config.toml
n_layer = 13
qk_norm = true
lr = 0.0032
beta2 = 0.99
schedule = "wsd"
doc_mask = true
Each number is 128 + 32 x the weight over its row's rms, rounded and kept within 0 to 255. Layers, rows and columns count from 0. Numbers have three digits each. The size before them is the row's rms in percent of the matrix's.

# layer 6 MLP up, 576x256, rms 0.23, rows 565-575, columns 0-127
094:129176138136116112082135144133119139213148145146088126168112123078068096116126096131087077134177131145158158047153107155136120143110111127128159089232138111151178179140169102107135163139165033139123083126182106160131143176124134125129065085126171110110102104138100143167140083109093156133129103133205108165156129086130167109105152112181081110144112161180090159167149097169177108115156
099:099137124160119187083168176132124142179102184155140166150123113154131079118073122095167109148091123164148184139090132106130141144156151144096080144164191159165121091169114139151123132145141162146106119127159105153123140117112207185160073101092161103097164110169124070105139126097205118125127172176135150134204066116129085107120172211136100104089143154202177104107128140187203138097118
100:165104116105172114116120122097107119055209120118131102089173157164063119108140122088149166139099114161073125140187119134143087131139149140105099150108163088121145147108107121097148146114140147111146111120159083095191145092191174167141110124092131167187116122143098086130172138194097048098170137117145107129120144121152134153106161122126116122133141133102112146173167134111156118120141
123:109132107169105146133129120116143076116138141122119172132111167106169147154150120156154125118145124152084118135112154134138130111107188080075110095173107127112077125144088111106157131119147169113163163142135120170113141151122176106071147073172133172130132116133089087136122081173149105084124154109089137082111094073077121069110067137124146166087177163146106089144138120130099119060101
096:153134106145105154080121057111118114073141135075159082169055089118081141102117110166151172126146152175126094100118118087154077161086104097093095110129047078126137116150090120119133169132137126192154097164212176172184157114089086098131139170137099081139062051069082183151120132130151135141127081128099131102134111149157166152147107101077171130121110087107038149188107175177115102171095
102:100149141076080063112118165093112152118130114122112177151082167123109130178114118150109122103121127107100135144110143154164072143106158126220178149119119089146105105055156067155121106170178157141150110033096063187185122148141118121181153178100118160106092139091166125083119113134109150061156168133163085116141168130088073087130111096162067159149195102111160143125150108147083131118185
093:139123093222115105099107108112082109125152157204087128106170163132162141133111162128169110106112180139137162169150102170158112115110147112141195167106107102113116181102111157136176117083084114164124181166091127160119103116106154108150141211108089165149180135129155124136122135125115180120116169143130134122087116118090075038122116074152178147108134096097141125112083162106091144130065
096:174082088153092089145139091137098193077151076152080097125141069170164172080119166096117133115094124083120136081184127114117135121132100127133137152192119167165123116133161183154168146098109149057153103147181156120141175155107043174144133107149132095139093150129158205179107132083083134100130152148112101083112133121138138129121096114108135151150142152086203119180060118154175092146137
100:121161161148173171176128140154187112111124146159129165117127148143085156092164111136150098112123170134135152142146141097216202190126098157135088087068097091094155105164098143098106137112135114153131159060118133095154125105134165156142131147174086140109172129156086133111119153113210117134135090169111115141131132178159093138131114101111125100073148078114142126074194189143137132174160
100:161145169095177134200123117155084139109054144162128087189141082141092136165105116131066158108113138168155142101090114109118111104086169100114163090119044126096095090113113163146109113121117109093130161200153151134123160175134111095102151104083135125082110132152087068124126147118150108174189113109095099137086135103076102115094129154192133085086121095149079160113173066140136133124102
106:108147108128137160116128131136114111144164138110167156127127149130119107113141091092122104132140098127161150105142101061134154113143127118129152063104136235127147082121161095111108063146117137113153159130109105122115132128064120170107060162127113157089097111161085104112080114085065100154119144118112170079106103150110139136110151065122135162189150066148131106146142190126207139092110